Part of a small language model's weights: normalized queries and keys.
Each number is 128 + 24 x the weight over its row's rms, rounded and kept within 0 to 255. Layers, rows and columns count from 0. The size above them is the row's rms in percent of the matrix's.

# layer 6 MLP up, 1024x256, rms 0.166, rows 495-548, columns 0-127
size [ 96 108 101  93 104  96 106  93 102 109 116  23  94 102 103 105  86  30 104 102  91 112 100 102  92  98  92 106  66 105 112  98  86 106 100  99  99  92  96  94  97  99 101  95  94  97  94 117  96  92 107 107  99 101]
[[127 100 121 114 153 132 137 150 128  78 103 130 105 123 130 138 148 116 101 123 117 142 146 135 102 138 130 103 139 147 116  70 111 145 121 118 125 144 124 127 131 124 100 113 130 137 172 112 139 136 157 131 154 117 148 129 147 101 144 171 167 141  86 114 138 157 108 124 136 108 126  74 151 131 116 100 114 145 104  94  86 124 101 112 112 150 129 139 139 138 170 101 150 154 135  89 145 127 140 176 111 127 140 120 141 197 109 133 111 156 160 149  95 119 174 122 118 104 160 122 194 126 174  97 146 130  74 139]
 [103 108 158 152 176 106 147 108  80 126 131 142 117 117  77 136 126 146 173 140  85  97 138 148 143  84 139 119 113 152 121  94 180 129 132 130 128 160  83 138 167 135 131 109 135 132 181 134  98 121 151 158 141 116  69 139 159 155 115 128 122 109 113 110 144 115 102 128 149 140 108 119 137 155 120 133 128 149 103 113 128 132 119  97 142 109 120 121 147 126 166  79 140 136 139 114 116 122 139 114 136 106 133 112 158 188 128  89  66 150 149 149 121  44 168 140 126  93 121 126 149 157 116 161 132 142 116  83]
 [101  77 135 111  90 137 123 150 153 130 101 165 131  86 146 120 139 112 118 113 144 132 134  93  91 185 130 106 155 141 150 128  80 134 113  92 155 124 160 103 137 115 139 179 114 152 157 116 156 164 105 132 133 110 106  95 135 122 179  76 143 139 151 119 121 118 102 136 150  81 169 141 132  90 166 150 119 118 139 115 150  84 111 148 122 126 137  99 101  97 145 102 103 152 135 109 139 158  98 162 150 140 145 162  78 124 172 138 140 115 119 141 133 100 148 114 114 108 123 131 104  87 135 148 163 100  92 160]
 [142 135 145 140 148 140 107 151 129 120 150 123  96 151 121 130 142 132 110 116  77 149 101 102 113 114 104 135 122 137 104 119 132 110 171 138 114 148 118 156  68 119 129 134 156 122 164 140 109  86 145 121  97 119 142 175 165 145 135 144 118 125 120 106 142 149 147  40 149 151 132 141 140  98 106 151  94 111  33 141 142  91 101 155  87 126 112 157 129 118 171 144 140  96 153 143 126  97 115 123 114 116 132 111 162 147  97 105 117 125 152 163 129 101 150 122  82 126 144 149 117 169 166 147  96 118  69 110]
 [150 148 139 117 138 124  81 128 119 171 127 151 142 137 126 126 151 126 140 138 102 139  74 139 126 112  88 141 127 128 110 133 127 151  93 155 131 161 142 141 149 181  93 104 114 118 147  85 137 130 115 156 129 102 184  99 141 134 132 106 111  86 118 100 107 180 130 161 125 148 110 111 112 153 153 169 121 136  96 147 145 135 156 118 141 152 108 106 114 139 146 117 100 114 140 125 103 147 148 109 128 152 137 142 140 105 114 133 151 125 110 140 109 120 163 125 145 146 140 145 133 185 146 100 128 151 133 148]
 [143 124 101 106 125 143 127 164 107 114 121 120 126 100 147 116 121 126 149 145 103 129 110 145 109 144 136 113 158 139 102  84 125 172 173 111 110 141 108 133 145 149  93 113  91 115 147 152 147 151  95 138 119 136 190 201 120 119 142 138 138 143 143 125 141 112 175 126 155  94 121  98 159 135 128 161 107 156 158 162 122  83 108 176 150 151 161 121  87  91 117 151 139 148 176 136 155 134 161 142 142 187 134 119 127 174 136 157 149 121 105 156 105 128 167 115  90 112 102 139 145 104  96  95 105 139 108 107]
 [177 142  70 144 109 138 153  76 156 131 126 144 163 119 163 113 121  83 141 112 103 122 150 154 109 133 140 157 122 140 115  99  84 140 124 119 131 107 125 123 118 176 128 133 102 123 151 132 103 114 141 164 131  84 130 112 151 122 126 123 170 137 127 139 109 120 162 145 152 175  95 149 141 131 144 121 112 144 115 146 154 131 158 156 108 141  95  89 149 124 134 164 145 136 132 108 166 113 118 135 115 151 147 118 129 121 169 127  99 138 132 149 111 134 166 109 106 114  90 137 162 139 148 153 122 129 132 157]
 [125 115 154 172 128 154 136 132 133 168 174 137 126 114 123 144 163  92 124 132 137 115 144 111  98 162 125 117 118 117 181  71 130 122 154 137 121 151 122  98 140 117  89 147 179 118 126 123 104 124 162 143 157 136 101 137  93 139 171 129 135 105 145 132 131 149 136 124 170 118  88 126 136 141 156 105 128 133 141 133 114 144 138 100  85 134 134 165 136 144 113  65 116 108 144 149 139 138 124  92 151 182  99 142 109 121 106 142 164 140 142 127 123 104 110 115 124 113 116 132 131  82 129 149  69 121 104  83]
 [120 166 129 137 137 130 127 116 136  87 116 158 124 160 100  94  83  84 155 128 124 127 113  84 137 167  78 134 107 174 122 137  99 109  89 149 104 184 103 118 143 123 113 138 151 145 120 117 126  99 138 161 107 116 154 155 102 140 127 119 155 107 108 165  94 116 131 131 132 127 139 115 153 118 123 110 131 113 114 120  95 158 126 104 103 126 113 129 148 104 115 117 156 135 128 168 129 125 109  90 157 172 138  63 103 131 145 135 114 136 120  93 151 127 128 128 147 116 139 157 120 113 149 122 143 108  65 143]
 [115  82 102 128 161  97 127 124 110 146 103 128 170 164 170  88 119  87 114 161 102 114  92 129  79 101 135 134 158 115 154 148 120 113 150 151 128 131  94 119 132 120 124 128 164 134 113 146 118 154 161 121 118 117 119 152 130 128 123 121 145  92 169 126  78 150  96  93 140 124  75 118  99 111 149 143 143 111 110 112 142 106 115 137 134  81 124 131  98  90 116 153 151 114  62  89 155 130 131 108 147 134 103 159 153  92 129 107 154 120 144 139 133 136 131  89 107 119 121 159 140 173 148 130 156 110 124 141]
 [128 127 131 128 182 164 149  98 127 124 174 153 124 145 145 118 148  93 118 129 149 143 136 133  73 132  99 117 127 135 124 108 127 142 143 100 121 112 124 125 138  97  86 146 114 135 128 165 105 115 122 175 109 193 103 126 120  94 145 120  94 179 146 117 137 126 149 118 150 158 117 166 177 141 129  74 130 148 181  76 148 140 129 100 103 157 156 129 162 131 109 147 124 166 155 119 159 137  97 140 127 130 128 103 158 156 153 159 145 141 155 121 109 123 127 126 151 132 140 124 109 148 151 139 121 105 105 110]
 [110 133 112 143 141 108 129 125 118 128 133 166 152 131 172 113  70 103 114 137 109 126  69 130  99 115 112 131 130 141 127 136 137 114 141  97 144 149 153 157 114 141 152 141 126  99 163 171 119 118 140 110 133 104 133 134 116 123 122 105  80  83 126  64 139 123 157 162 146 145  79 142 113 160 153 143 165  96 150 130  77 100  71 128 105 128 128 168 130  96 104 137 136 132 122 106  99 121 130  90 131 131 130 136 113 146 162 128 188 133 109 154 134 146 128 142 178 111 150 162 121 182 118 134 110 139 129 144]
 [148 126 120 164 124  84 108 123 139 122  87 135 132 159  94  85  89 107 121 115 155 155 113  96 113 105 113 126 103 146  95 134 121 147 128 137 176 156  96 146 139 126 133 154 131 148 162 125 140 118 166  99 133 151 110 109 103 142 123  93 135 122  89 123 110 142 191 125 113 161 104 163  99 107 140  63 100 131 104  80 148 144 146 188 184 129 136 144 111 112 109 180 112 113 149  94 132  69 154 135  99 196 126 158 127 124 119 142 161 125 127 145 109 149 113 138 103 138 106 107 125 139 113 141 151 127 163 122]
 [114 116 101 153 138 135 134 129 178  87 107 135 158 144 152 117 133  82 117 149 140 139 134 109 127 112 120 112 167 159 113 177 110 109 180 118  83  84 164  92 126 113 119 151 102 153 143 149 152 143 108 135  77 108 155  96 186 139 118 116 108 125 127 145 158  96 145 122 142 100 123 124 146 109 157 147  97 139 117 139 111 166 137 127 115 158 141 139 137 107 126 120 154 125 125  95 146 136 117 154 127 117 170 130 142  83 164 122 138 145 113 133 144 108 110 146 143 114 101 154 132 152 111 157 125 120 112 143]
 [177 137 114 120 132 107  98 165 141 122 141  80 119 117 131  79 137 178 125 123 126 125 113 139 102  91 155 104  92 120 144 104 132  73 147 135 140 150 135 131 128 176  92 126 103 105 145 129 129 116 124 162  99 109 111 105  81 111 158 127 104 158 156 155 151 167 188 159 114  87  97 137  90 122 162 109 113 128 129 128  82 104  99 149 114 117 136 122 129 140 150 119 111  80 102 145  96 145 160 183 146 138 106 135 132 107 166 142  95 135 144 132 168 142 167 100 117 142 130 107  91 129 144 135 101 119 112 111]
 [127 123 159 149 155 118 107 145 106 116 150 162 134 148 130 170 102 101 106 113  84 107  99 133 154 134  89  96 132 147 142 148 135 166 133 154 137 153  99 110 142 150 154 119  80 109 175 143 113  96 133 121 119  76 134 138 126 138  71 105 137 120 110 135 122 149 107 141  96 151  93 139 147  89 165 127 166 110 124 131 135  95 136 105 156 110 161 129 141 123  96 129 101 152 124 127 161 117 116 132 112 111 129 132 145 168 139 181  95 117 116 109  86 139 123  86 165 161 137 114  79 139 118 149 150  87  90 155]
 [117 177 116 144  96 145 106 143 104 159 108 156 131 110 156  93 122 118 126 145 128 121 152 109  64 169 125 123 105 177 135 124 145 126 170 130 101 147 108 129 159 137  88 113 158 131 138 155 140 126 132 119 110  78 118  86 123 134 153 106 100 137 106 113 146 121 168 137  93 126 116 130 134  93 166 132  98 121 185 134 176 127 130 125 120 135 106  93 140  91 155 151 118 112 129  97  97 111 118 138 145 166 163 101 131 171 134  69 141 143 195 124 161 130 116 116 121  84 162 141 121 112 142 138 166 115 110 153]
 [119 118 132 122 117 101  90 137  98 115 149 116 152 125 129 105 111 146 143  91  92 116 125 116 133 119 138 139 147 129 100  87 149 101 174  83 119 129 106 127 161 173 125 126 136 117 122  92 155 115 139  96 140 128 178 174 111 112 149 129 149  83 127 118 103 184 141 183 162 131 120 121 134 125  99 134 130  95 135 135 130 140 132 170 163 113  91 188 128 115 124 112 115 117 147 107 163 115 142 108 106 140 146 102 131 133 140 148 195 118  88 161  82 192 139 114 141 116 118 136 122 160 150 156 111 114 124 150]
 [135 115 144 161 156  90 115 111 161 156  93  91 131  97 142  97 147 144  88 114 148 134 132 119 115  86 181 142 128 144 127 125 118 104 103 100 168 127 142 135 168 147 123 121 115 104 133 117 146 160 147 147 118 135 125 112  88 133 131 131 145 136 117 152 169 131 142  96 134 117 151 195 114 120 198 128 139 118 149 126 125 120 127 120 177 118 116 127 131 138 149 139 149 118 147 140 106 152 146 166 149  99 150 128 143  92 111 137 130 110 118 130  94 149 117 127 111 127  99 144 132 120 158  55 134 138 118 129]
 [118 159  96 183 125 119  91 109 132 116 133 129 100 132 133 140 152 107 144 106 115 117 152 122 110  80 126 105 131 155 159 140  97 144 134 107 122 108 135  95 136 122 129  98 100 107 154 165 165 103  95 132 138 102  81 137 127 118 150 173 155 136  91 186 139 125  89 111 114 150 122 128 150 119 154 124  94  79 145 152  76 113 115 139 152 125 119 127 126 106 131 137 171 115 118 161 146 123 126 144 106 107  91 104  95 156 120 166 191 164 154 146 132 150 114 126 114 105 154 131 136 181 155 147 145  99 154 125]
 [ 94 102 139 108 143 135  94  96 121 145 128 115 122 101 129  92 122  88 177 181 102 113 116 144 127 163  87 120 133 139 151  68 136 165 129 113  80 130 121 155 131 140 125 145 114 133 122 145 126 119 125 123 118 142  97 156  85 140 126 130 134 118 131 138 126 140  94  88  94 181 132 134 135 110 141 131 128 159 142 111 104 119 128 155 137 105 153 146 130  89 163  85 134  81 107 126 127 119 136  93 109 133  79 163 145 123 103 150 163 142 116 130 100 144 117 133  99 110 118 110  74 148 139 130 131 122  89 151]
 [151 118 175 107 153 131  98 125 147 144 146 133 126 144 133 155 120 139 166  79 112 132 132 139 125 108 138 170 130 135 147 116 146 153 141 114  75 129  82 120 153 145 116 115 154 111  69 105  94 102 156 124 111  90 138 140 151 134 102 116 120 109 130 109 183 163 128 117 155 124 139  91 107 124 124 118 153 121 127 108  93 156 107 135 151 125 112 110 194 148 116 105 119 106 146 138 141 118 131 121  40 147 144 158 113  78  79 161 150 165 153 114  85 144 159  86 164  83 140 169 144 130 141 143 138 138  91 158]
 [154 129 156 115 122 116 129 105 143 158 172 132 124 130  92 112 131  88 153 125 117 153 104 106 153 124  95  91 102  96 151 166 129 131  98 129 149 139  93 142  98 157 120 118 140 134 168 114 144 137 109 100 144 142 101  87 104 114 166 123 126 133  97 137 113 144 115 107 158 135 138  87 125 139 135 129  92 168 141 160 164 153 151 152  99  79 121 159 116  81 113 108 134 114 157 109 115 147 176 124 168 135 126 162 102 136 106  82  74 100 139 177 133 116 131 121 154 152 147 168 116 144 143 121 133 157 100 126]
 [168 169  79 173 101 156 133  90 112 157 127 117 116 181 122 114 128 151 109 139 159 146 129 153  90 123 174 105 162 116 115 133 144 138 114 114 120 144 134 135 113 135 114 159 114 124 132 127 142 133 145 142  84  83 116 138 131 145 151 147 184 136 145 137 118 105  89 132 128 113 112 126 133 136 137 104 120 129  82 114 121 151 101 122 173 135 148 120 135 111 130 110 108 133 159 104 143 133 108 102 129  90 120 147 135 153  88 154  95 129  97 117 153 127  72  91 146 141 111 162 101 161 122 137 146 145 137 156]
 [ 99 107 101 157 110 150 141  98 140 153 175 122 132 109 112 141 119 131 131 136 117 137 131 106  99 135 116 157 126 136 126 152 141 145 164 107 146 157 113 140 112 130 101 130 115 120 160 103 147 149 126 152 124 108  95 138 108 127 168 114 185 153 116 109  90 128 122 140 123 120 124 138 130  45 190 108 139 115 121 113 148 145 123 147 129 141 115 142 123 156 133 146 160 115  66  95 148 148  88 125 130 122 123 133 115 108 140 107 108 115 120 124 120 143 100  87 210 132 173  99  97 155 155 123 140 117 127 104]
 [152 160 146  91 182 122 113  99 145 107 145 147 117 108 141 185 124 111 122 122 122 118 130 145 141 106 145 117 126 129  90 152 117 108 168 137 124 135 129 150 126 150 130 148 146 108 148 107 111 140  93 116 118 142 131 164 140 126 148 115  89 159 103 128 109 108 118 158 132 137 123 168 128 120 103 151  75 128 120 118 149 126 119 145 171 117 145 112 116 137  88 115 146  99 155 148 138 103 155 136 134 170  93 165 176 131 140 100 108  99  73 137 108 103 119 118 124 161 145 145 113 125 135 178 110 141 113 118]
 [102 110 101 132  70 112 133 130 143 126 160 177 102 115 134 151  96 148 138 144 109 110 122 105 107 103 110  76 140 148  92 125  93 142 138 101 121 121 145 150 174 170 146 123 114 112 159 164 138 129 127 119 129 105 126 131 138 141 103 116 171 120 171 165 154  98 157 134 142 137 143 142  83 156  96 130 137  91  72 131 106 128 124 143 115 111 138  96 105 140 108 125 210 129 122 136 119 100 123 117 124 135 127 133 106 144 132 170  82 125 120 124  69 143 131 124 155 175 151 146 139 156 129 107 102 108 185 125]
 [ 98 126 147 139  69 106 112 129 115  99 120 111 131 131 131 111 119 115 109 140 127 145  80  92 102 139  98 158 162 129 145 109 129  68 110 105 151 114 150 142 147 142 142 160 120 122 122 145 127 188 120 115 156 142 140 110 167  91 129 141 185 133 128 130 139 114 137 129 101 127 153 139 110 164 152 121 106 127  99  90 115  99 160 130 102 133 127 149 168  68 160  99 120 141 165 142 147 100 138 164 164 133 136 136 134  89  77 156 157 121 121 152 126 102  96 121 137 129 103 136 129 134 122 156 125 118 124 131]
 [124 150  89 142 177 121 126 139 146 155 148 133 127 144 135 111 117 110 142 115 142 131 158 130 176 151  78 111 119 157 160 149 149 135 147 104 110 127 152 152 144 121 121 151 161  96 129 156  94 153 109 138 105 132  88 110 148 197 152 133 124  84 126 128 128 135 118 139 154 103  99 112 109 120 148 117 113 104 106 133 109  85 145 127 107 118  92 115 122 135 149 135 102 150 134 134 146 125 110 202  98 117 124 143 102 133 106 138 171 108 145 106 177 138 119 131 144 198 142 119 135 150 162 126 113 126  75 132]
 [162 107 137 133 143 140 148  90 136 109 141 164 145 127 107 139 131 105 158 136 130 177 141 138 124 137 145 138  95 124 140  82 109 130 116 113 138 131 107 121 133  99 110  93  48 119 156 115 124 118 118  99 122 133 111 178 116 122 184 101 171  94 129 109 143 100 125 166 125 152 134 136  83 118 135 113 137 113  82 150 142 104  94  82 110 166 107 135 118 131  86  94  91 112 139 158 115  86  87 128 104 136 104 108 132 120 144  88 156 150  93 116 155 139 176 150 147 162 125 154 150 136  61 158  83 181 154 138]
 [190 113 125 124 125 139 129 174 168 129  77 128 102 170 169 112 115 115 108 125 111 169 113 129  88 150 133 127 101 155 180 163 109 148 125 121  87 104 117 155 130 128 128  99 132 170 111 132 113 101 160 112 110 129  99 121 134 147 127 122 121 111 145 122 139 125 105 125 115 132 109 156 126 119 121 159  64 120 108 111  97 126 105 121 171  78 118 112 103 119 113 131 117 116 131 148 149 114 110  75 166 130  90  86 122 128 183 109 154 102 107 112 115 112 144  93 200 124 103 155 103 125 123 118 125 111  89  85]
 [128 159 127 160 130 184 155 139  81 135 105 100 121  91 128 143 113  86 103 132 119 159 113 107 149 132 126 157  91 114 127 115 111 138 119 154 139 148 132 133 113 102 106  92 123 118 105 149  82 124 105  87 115 131 138 113 107 146 117  95 119 144 146 126 100 128 159 169 150 142 105 171 144 127 139 148 182  67 129 145 132  61 149 124 114 106 177 123 162 122 155 160 115 107 133 138 156 149 127 151 158 158 108 109 158 121 121 116 141 159 120 117 100 137 118 121 175 150 171  97 123 157 137  65 142 144 126  99]
 [124 193 149 129 104 112 112 145 133  99 139 152 162 100 134 142 119 129 132 165 150 142  98  92 143 114 152 165  74 122  89 112 112 165 163 153 101 163 130 142 110 149 138 138 113  92 157 112  82 146 111 147 140  49 105  81 133 118 125 108 130 139 146 135 104 155 119 158 112 110 165 142 154 134 106 126 102  99 142 106 163 128 133 126  99 140  92  59 115  94 142 148 135  93 142  91 130 121 100 117  93 141 152 131 138 109 105 125  98 154 166  90 131 106 158 137 120 166 102  93  93 158 134 100 115 133 115 119]
 [119 139 149 132  80 159 171 126 111 157 167 137 134 123 134 118 113 185 165  80  92 128 162 102 161 136 135  79 126 158 152 131 127 120 109 134 119 129 142 136 131  86 130 134 126  96 135 162 113 120  85 152 108 134 125 126 118 139 101 148  97 140 113 169  99 143 118 122 133 119 146 130 115 130 136 161 164 122 128 143 149 145 138 121 126 121  99 141 121 134 153 117 113 117 149 110 136 140 120 159 130 114 175 133 147 165 133 127 126 158 109 139 122 172 111 113  96 124 103 152 119 176 133 128 120 116 137 171]
 [104 153 122 119 136 110 116 126 164 133 139 141 104 139  82 143 134 132 146 112 159 136 154 153 128 173 118 117 133 133 113 111 131 172 142 155  92 131 151 105 143 129 117 140 163 110 164 147 133 169 134 133 147 163 142 151 101 123 152  77 148 115  84  92 133 105 139 129  62 118 145 124 122 147 115 117 104 101 133 134 131  88  80 150  94 141 106 122 115  63 106 172 125 138 167 130 129 134  99 138 128  83 126 147 101  67 125 193 117 129 125 136 158 120 165 119  97 101 124 119 109 142 132 137 154 135  71 143]
 [112  82  76 164 115 165 143 127 128 112 120 116 139 141 130 143 125  89 145 134 125 128 152 154  92 127 124 133  76 130 148 150 138  97 156 113 139 122 122 157 162 112 146 147 107 123 139 133 145 128 140 139 101 105 127 161  85 168 119 122 105 146 174 105 117 139 128 141 132 151 150 137  89  74 136 109 109  91 140 110  85 144 129 126 113 145 133  76 152 113 154 125 149 117 148 126 137 132 100  90 138 141 142 135 113 116 110 139 137  85  68 144 187 118 105 111 124  93  97 134  84 107 119 137 154 156 123 115]
 [157 130 130 144 125 182 147 126 141 114 139 111 131 147  88 122 113  92  94 147  97 128 118 145 119 106 115 122 122 123 101 128 140 134 115 142  97 121 115 134 118 155 144 167 140  85 111 155  74 158 117 161 134 145 111 129 173 109 120 157 114 135 141 147 105 148  95 116 123 125  81 138 148 130 144 126 104 142 122 148  88 117 161 129 130 152  87 127 134 141 129 141 101 152 136  99 157 118 141 117 138 168 109 126 126  88  95 145 132 146 137 144 107 169 180 158 160 117 105 125 154 132 129 126  86 148 170 134]
 [166  69 120 138 122  97 125  96 103 146 196 109 110 141  85 135 159  83 131 157  97 143 120 119 117 128  98 139 140 139 128 128 142 162 112 129  95 100 128  73 144 116 115 131 141 121 176 163 136 184 117 139 155 119 134  94  88 168 120 115 139 118 133 167 101 144 134 120 121 163 106 125 102 159 127 161 131 132 130 158 147 138 121 114  98 169 128 135 162 186 144 137  99 165 123 111 139 140 127 121  91 101 139 164 118 123 115 180  99 117 127 124  90 138 131 133 131 154 146 124 106 139 110 113 106  99 131 152]
 [146 148 104 132 159  79  82 148 135 153 102 128 134  91 148 125 147 155 134 124 118 115 118 119 112 123 135 152 147 123  86  76 113 138 158  60 148 135 109 126 126 151 124 161 121 122 155 131 161 132 101  94 142 119 120  92 144 161 125 154  73 148 151 117 112 127 148 130 155  93  94 130 116 123 159 170 157  95 120 138 109 155 139 128 115 146  93 110 115 117 141 113 178 115 126 122 133  88  89 166 131 144 131 128 111 150 152 140 148 115 146 142 146 139  78  97  98 108 103 112 115 176 151 131 123 108 142 103]
 [115 134  91 115 140 129 142 105 123 170 130 151 108  99 126 134 127  90 104 118 124 117 143 153 122 135 150 133 127 125 134 118 131 115 139  93  92 154 119 163 114 125 152 116 141 172 145 146 150 140  69 116 126 143  95 102  76 121 138  96 104 153 134 155  92 160 118 104 114  96 136 111  76 139 118 144 146 126  96 145  96 143 113 122 114  90 166 133 143 148 161 105  95 123 153 134 156 114 153 186 111 117 143 192 152 159 128 141 139  89 151  84 148 119  98 153 149 120 130  99  98 101 152 115 139 131 115 106]
 [155 131 135 114 173 111 132 138 114  71 124 155  86 116 132 144 147 130 147 187 125 127 123 108 111  97 123 144 126 108 116 144 135  80 150 114 113 132 100 122 118 153 164 133 102  93 110 162 125 142  63 128 120 150 104 118 141 134 133 135 156 144 130  98 152 113 148 110 113 126 153 106 142 140 174 118 116 138 127  83 117 115  75 165  99 138 117 103 116 129 181 112 133 129 125 108 127 112 128 108 139 128 170  90  95 128 133 133 134 117 158 122 147 154  96 149 103 201 103 136  90 190 111 130 153  76 123 101]
 [158 141  99 167  95 155 111  88 118 147 134  86 135 134 147 153 122 122 176 147 116 155 129  74 113 101 115 131 142 104 133 115 152 105 156 121 138 128 140 145 144 106 148 128 156  87 149 146 175 146  99 136 132 121 147 139 170 114 125 131 146 149 120 112 122 157 155  96 132 153  94 129  90 119 149 114 142 107 100  90 120 149  88 109 154 164  93  68 157 140 138 147  80 125 107 115 117 134 137 125 128 117 180 103 118 152 120 119 118 102 142 122 129 113 125 135 112 133 166 152 137 101 159 165 136 140 145 126]
 [152 147 126 118 102 147 155 140 136 172 115 103 134 145 102 133 121 143 159 103  97 141 170  84 136 122 160 107 129 141 143 148 123 139 122 114 152 128 133 104 152 120 172 103 157 133 144  96 124 109 126 144 108 176 152 105  97  90 119 116 125 147  78 120 132 101 116 144 124 145 105  91 102 177  82 156 106 124 109 131 126 142 125 129 144 105 137 146 145 102 130 105 111 127 145 146 117 116 115 126 109 127  50 128 132 119 119 125 155  92 116  35 195 162 134  82 127 134 122 179 171 164 150 134 135 123 109 138]
 [128 127 137 123 168 168 160 127 151 149 121 169 120 127 191  78 158 162 102 108 130 123 131 111 138 115 114 136  80 144 170 107 111 132 108 111 146 110 101 134 154 123 166 130  98 112 156  82 101 138 117 132 123 175  92 111 119 133 119 176 124 149 108 161  98  84 135 118 136 154 116 147 137 133 122 105 143 100 141 173 157 124 200 156 161 108 118  72 116 125 102 145 108 127 136 123 119 196 140 113 187 104  72 127 182 125  99 171 134 125 107  91 117 105 116 149 110 114 139 153  94  70  82 150  92 118 134 130]
 [108 153 158 115 127 102 133 127 154 148 128 163 123 126 121 168 121 127 140 135 119 117 144 131 115 135 140 121 155 141 138 125  85 158 116 118 115 139 120 143 118 153 171 150 146  91 112 113 172 115 133 145 133 141 130 102 169 133 150 109 115 123 152  74  97 106 147 124 166 155 145  91 147  97 105 145 143 161 168 134 123 116 126 113 135  92  87 199 148 138 132 125  94 155 165 127 107 116 126 140 143 158 157 118 136 126 119 117  97 111 118 137 139 132 100 153  90 134 153 162 168 125 159 146 144 126 167 115]
 [130 126 115 136 192  97  87 127 125 122  85 123 123 185 111 131 123 113 107  95 114 123 147 107 118  92 135 157 109 145 117 123 120 115 131 104 184 144 152  95 152 148 105  74 120 123 166 124 179 153 132 118 134 128 126 138 103 149 156 109 104 108 146 131 179 115 130 101  87 130 138 107 138 156 110 135 154 102 104 115 169 149 123 124  63 116 159 133  97 138 112 129 105 166 116 119 104 123 126 183  97  80 125 112 150 147  97 133 147 100  77 115 123 140 116 101 118 120 147 132 118 138 138 108 115 120 111 145]
 [108 136 136 113 147 109 148 186 106 129 143 192 166 162 153  75 110 121 143 107 110 101 103 131 126 124 120 124 156 100 135  79  86 156 139  96 184 138 140 129 121 124 116 124 144 137 165 127 102 125  98 149 134  73 102 165 125 118 174 114 119 104 110 176 132 115 128 122 145 171 109 144 132 146 105 132 151 148 133 182 131 116 112 116 120 146 142 173 110 119 165 131  94 150 150 134 133 126 125 103 140 130 115 139  77 118 108  96 118  86  97 154 124  50 123 139 106  95 100 153 134 105 107 123 112 130 140 134]
 [138 143 151 156 161 123 112 141 120 146 144 153 135 124 163 113 148 117 102 104 124 128 123 100 106 127 166  98 112 118 109 126 143 123 137 110  98 158 104 141 126 160 111  91 146 104 110 134 168 142 101 128 120 137 159 108 109 135 130 119 166 108 163 130  90 123 134 104  97 133  86 109  64 102 154 176 129  62 125 167 135 103 100 129 136  93 116  84 163 170 136 116 189 131 155 159 110 142 182 130 152 153 137 128 149 145 112 105 157 138 160 133 143 129 168 133 123 177 127 136 138 124 168 144 122  93 143  86]
 [149 140 106 124  89 128  99 111 123  99 194 156 176  97 101 170  63 105 151 144 144 148 101 168 168 132 142 142 124 121 125 137  96 136 128 153 136 153 114  91 151 128  92 116 103  88  84 146 105 139  95 154 110 126 106 138 135 137 134  92 140 115 119 109  78 120 107 143 111 153 116  87  86 142 181 152 110 144 112  97 133 138 120 112  94 155 131 152  77 119 144 125 124 161 192 132  93 128 131 141 135 145 140 112 131 126 127  75 152 124 126 133 123 120 124 111 143 133 171 133 106 135  88 155 121 127 146 140]
 [119 110  70  90 120 162  96 115 124 131 119 122 100  95 148 106 148 146 113 146 146 126 155 114 132 105  88 152 123 113 145  85 164 153 107 125 116 166 143 136 146 105 116 145 115 128 122 128  78  95 155 175 121 127 116 101 107 125 138 170 130 142  91  74 139 125 163 128 139 134 147 154 108 145 107 123 157 144  99 172 169 130 116  86 131  72 134 181 159 134 172 153 121 147 157 133 176 132 137 122 131 158  78 128 131 121 151 121 101 123 131 133 120 135 125 109 134 131 151 116 150 135 141 139 116 110 131 127]
 [109 110  91 148 134 158 155  90 156 129 110 149 141 120 101 155 121 103 174  91 163 141 137 133  74 151 132 119 138 129 130 112 102 135 157 118 115 131 116  85 178 134 104 101 135 136  87 102 143 150  93 116 120  71 110 122 136 154 150 101 162 139 152 138  94 145 152 156 134 161 113 160 137 115 105  72  85 144 123 140 123 118 132 121 117 120 125 137 135 136 156 126 100 119 161 156 142 149 154 139 127 126 105 120 185 106 143 123 108 124 130 110  92 153 151 145 167 173 195 127 141 155 125 163 117 125 114 119]
 [113 100  92 139 162 101  77 154 142 139 120 150 146 146 118 127  71 149 103 121 118 136 179 148 102 126 151 121 135 132 146 103  82 130 115 145 140 150 146 131 117 123 120  73 127 119 155 152 127 155 140 125 127 132  99 151 137 104 148  99 154 114  97 111 131 132 150 149  93 112 151 103 144 142 106 112  83 116 132 114 151 122 122 159 109 136 145 137 152 114 137 166 181 122 119 100 134 164 143 130  99 116 108 142 128 115 143 170  97 123  92 119 104 152 124  95 147  82 143 172 125 116 103 100 130 139 117 146]
 [122 155 142 149 104 123 119 127 146  68 125  96 115 149 123 112 146 158 142 129  93 155 105 123 159 111 109 138 129 132 133  81 182 171 141  77 164 171 136 134 128 195 154 136 120 145 122 107 111 133 126 128 131 118 141 124 131 133 100  89 141 139 117 138 100 118 110 158  97 127 143  88 172  73 144 111 127 127 129 144 107  98 129 115 119 105 112 117 105 129 122  76 113 100 153 106 130 107 162 130 100 132 135 130 155 112 157 127 105 134 108 118 153 110 188 159 109 147 169 157 170 158 133 142 124 113  94 134]
 [125 159 148 137 151 104  82 112 125 143 133 157  97 127 149  80 148 114 110 110 127 125 109 111 123 104 112 111 139 121 122 132 168 112  70 100  92 129 121 140 125  92 161 117  98 133 135 148 119 108  92 155  89 120 166  74 129 125 148 150 155 123 106 139 106 113 154 132 145 145 112 156 136  99 127 206 115  97 108 124 139 120 136 139 119 148 132 161  92  64 150  99 122 114 149 110 124 100 117 137 109 143 135 145 124 127 105 186 144 135 118 143 124 150 151 131  77 139 106 124 125 153 125 113 144 125 190 144]]